config.toml
num_hidden_layers = 12
hidden_size = 64
num_attention_heads = 2
num_key_value_heads = 2
head_dim = 32
intermediate_size = 256
vocab_size = 5021
hidden_act = "squared_relu"
norm = "rmsnorm"
norm_place = "pre"
norm_eps = 1e-06
positions = "rope"
rope_theta = 76600.0
rope_fraction = 0.75
qk_norm = true
attn_scale = 0.238
bias = "none"
tie_word_embeddings = false
parallel_block = false
extras = ["some layers without attention", "capped logits"]
init = "normal"
init_std_qkv = 0.0538
init_std_o = 0.011
init_std_up = 0.0538
init_std_down = 0.00549
init_out_by_depth = true
optimizer = "muon_variant"
learning_rate = 0.0145
lr_mult_o = 1.15
beta1 = 0.95
lr_head = 0.0173
max_grad_norm = 2.0
warmup_steps = 55
schedule = "wsd"
decay_fraction = 0.702
decay_shape = "linear"
final_lr_fraction = 0.0
batch_tokens = 32768
max_seq_len = 512
doc_mask = true
train_tokens = 126100000
max_steps = 3849
dataset = "wikipedia_en"
Each number is 500 + 25 x the weight over its row's rms, rounded and kept within 0 to 999. Layers, rows and columns count from 0. Numbers have three digits each. The size before them is the row's rms in percent of the matrix's.

# layer 9 attention output, 64x64, rms 0.362, rows 22-63, columns 0-63
098:495473512484516485457504481510513501503531543496521496495506505538520493498487588521505456517513463522518476511543519522502515550510524477494494527507522536478493543508469517478474543494477482
097:512536570526536527475506457524498514510527477519482540513454495516501472523528501512493491490495521520499485489513521448503520488493481506490533555510465540506502546472501516484514526516490460
100:502477489490466520511506483514472502465537489451485489454480518518543473486490514467559476497579475456475508497525500512504499509522524508484532474474488508519484473484457525524497489518493488
102:489482515471498512524487517561538495482516543460496485515498496528487525528508462510530543468450471473495487494514517465483506478522494505467468509458491518503456485483564489524521510503492489
107:474522515500478515442542492473471519501556427528497494513497494521496494492482493483476472495477514497517520499524524520501496489473476529571505516473522525495544522510539508516517487490529472
101:489514469458511521500551465496529464525516524541521546488503513494531490529485511463537514515510504529537526460505534504490512477498488544551492532516542497477486490476499478505499482534470522
092:547562520520450534504500518465505548467527530522511446503493498478521548507511476525496503502505499544481483497465487502483515528494516487488515480532521520476487494510470505516512491562486489
103:494482495492526554504484514494506470501461466552509517489486506569516432513492503465472520487508494491509497490487524491534511522480516463494523566481480504482546488534477486501499497510473488
101:474492504526507460487464474519495550480520460502487527502510503486508492507493490490514499462523487510465506480501557489510513482504457517497532459493534464505538502444457484531530478463535529
090:502477490501515507446529514493497500532510509466465527451509481508465533521530513506477505512529502508486496490465512500495517504460525522581495520475513507455502480488537506512573516491505505
094:496494503489453489481491500512498520517484510507471533505530544484449505494520517584493516533521524511524494526527465430478515524535501509527497519531488491502512478510467523519465517514516513
110:510499481505538522548506495533471485484517499455518454515460497455505475515530493504436489503524493507515488484462518494490521491461535500456513483491480498496489541543478524563510508495500511
089:514489510500458470521505521531459493487525492509454552508567467519486515532533521473493516518525469479476495519522476522504499499562522522465512502540538503494516500509504507504506494543502530
100:445494495467505499517517505490537494463517516519497515500491476525480526526515442528504483561456491503483483493521473492459517497484503522488504471485541507511528463518514499466540442465492496
079:475492454505509556472496524471477552504512497506498534464488488519486476509525490557513495477521533489482504472515483515532533457491480478498530532489531499518525459501473493537494479517448503
078:496521528521495503570481503510465477526511489510478490495502515489496480515461463521482459478479516504524562508498514560503532506558510486526522486498482494518493517547504505465513489504447506
090:579502504501477492514508557452480462479548521509498482505483504468491482506498521543511505520494491534512494511498499478512492537506494485517524482467469524474473462523475532515505538473467528
105:455543519526457532478523454518467518502506492526505511491468469521488508453523511457497542476511508511478503486543492490513535483491482513499513533439497470504535485529490486492486510491528459
101:487517549540499471507525482473518502481511512493533477483471484453540485521513542491458488485481458531501470502502490514460493483504474515516502541495503538478496515523485512519547502539561486
098:495513493484489445516556503507511509491477537515487466535478531514461512488559498477496502541493506539464476529494550491517476514469520491458505520527468519513505476493505496494473535527466515
092:474492512516501511542531529529492523480517482495521542512521468530514519547489521539496566502542515473505512508510491485503520456491474488462504500505502477482549493522495426500529500507476493
100:500521463487532456451542518490480516527510499500441517473520498472508526516499508557497526478510474530507454497496484507491508461524451508544502497483532477467506521496526503519489512498464531
120:542491491528475496517497526552513457506495495487559476485521512490514503513516494523543468501512469493522524480501500502470469526480526469505508502508495524485467542504543538550531536540520477
117:492487477456501501553471485502452444499492480525516485505461519502521499520558524493565486508509496519499535493446482512519497514493467499492471536495491541487503470499528528506497504502521532
124:568497521464487463496480493540506487494462475491499469484526510499519505480496568485523502497527461469522513539471482511516509539491506477484465521527508502515506499523478540513524526538495458
100:474500492459508486428535515510545532501489490442474503474501521475470538543495474520531482498530473489531472479506477462510528479486483523505508522469522470499482508472509490503482507481469525
106:489522558490520487504556495496549475538537492513503471524474512499503499505448495497518493499492526530531480478556523470471528498514500479485518532501497496522492555463467462492501492529511487
118:461512549540530540512516509483458544468512482501461472516500514484510515496469521515464517535533499479459515463524477527546517504519474513490516489529525521527524476530506458496498505496484476
098:506499552454425478460501504541511452499519523551527447478475492509505523539497462521503533470515504482486497481483522501501484483532509490518506499535491505489500481484497489530490535512478501
077:503515484524534512493487510524442519535492517483483483475514502471507515477456484487478498467517495504475561480464492487552484452482476512492473457498519519472445493517518522471538485498489486
108:560522505539521499531463524507504508540518534478516484447470496476493466500491491516454501496522464478469498516497495532481521498499497504536527518475475532478468567536521529499506508508502486
095:515517510516449483532515486446481500519551538516490507528452456478510492546503505509513492531455475532544486500532465499491488486509516523503526507555488499492476498523495533504492471485481475
117:497504463526507501562507511518480538537538462465512484514510505490515468517434511463482521529540446498506522491509485451509513491503495532540457503503505504530521503525494497464510512504501490
100:483485508489489497497465501527450527495552468534495526524466522486506468474510485453436516486469512550517487527508460487527474453505531521531520496485514529525512499474492505500489489510500468
096:479456486487501482508458473531513535522538528498506470457464512536470460489463510533531500512536518510491516532530536493484521463483476480517514461482483478508490460452484515501527501504491486
100:510517511487471521440467488471514531454477509502545492509542493532516498491480527507502530537482451519448490484477503526486501492464488500568485517521532502481482497492487469496484540497518496
090:487511529480476516482542455475504493518478472539504521465482523492520505496484442492510492546489487522519461515489530525475504507484440546535517516472448479473496510496493502498549512493478503
121:470568513495446506491523539519561471495517498500488491514530538497482501521504518471525469553505473505520535530538500509480504506473492519536498523500533550513475518512495532511516495506487499
085:507499502445494458513498479523483480512506512503551480487495450483504517513525428463493490493497499490548507451488478492480485465468534481504477494507507519504482519477510502462446520543511495
096:546518514510443504498486500517538492492541453499521494507512437513516487477485490503495497505457497512503518484488489497499529501475530519512488503475554559512465539454510516515510542501499463
105:516478465488487518519530491494528491481498514490458450559473518514454490519494471481443482504481468524539472509489532494501527534494523514481486476509471541514483511533496504473446487522498509
097:562510495498482490534518507499442447494533500466489490443510498493514508499525504507519544489485482505482476509516507524494480534532483469464512479503474481461482491485524485519434534521512507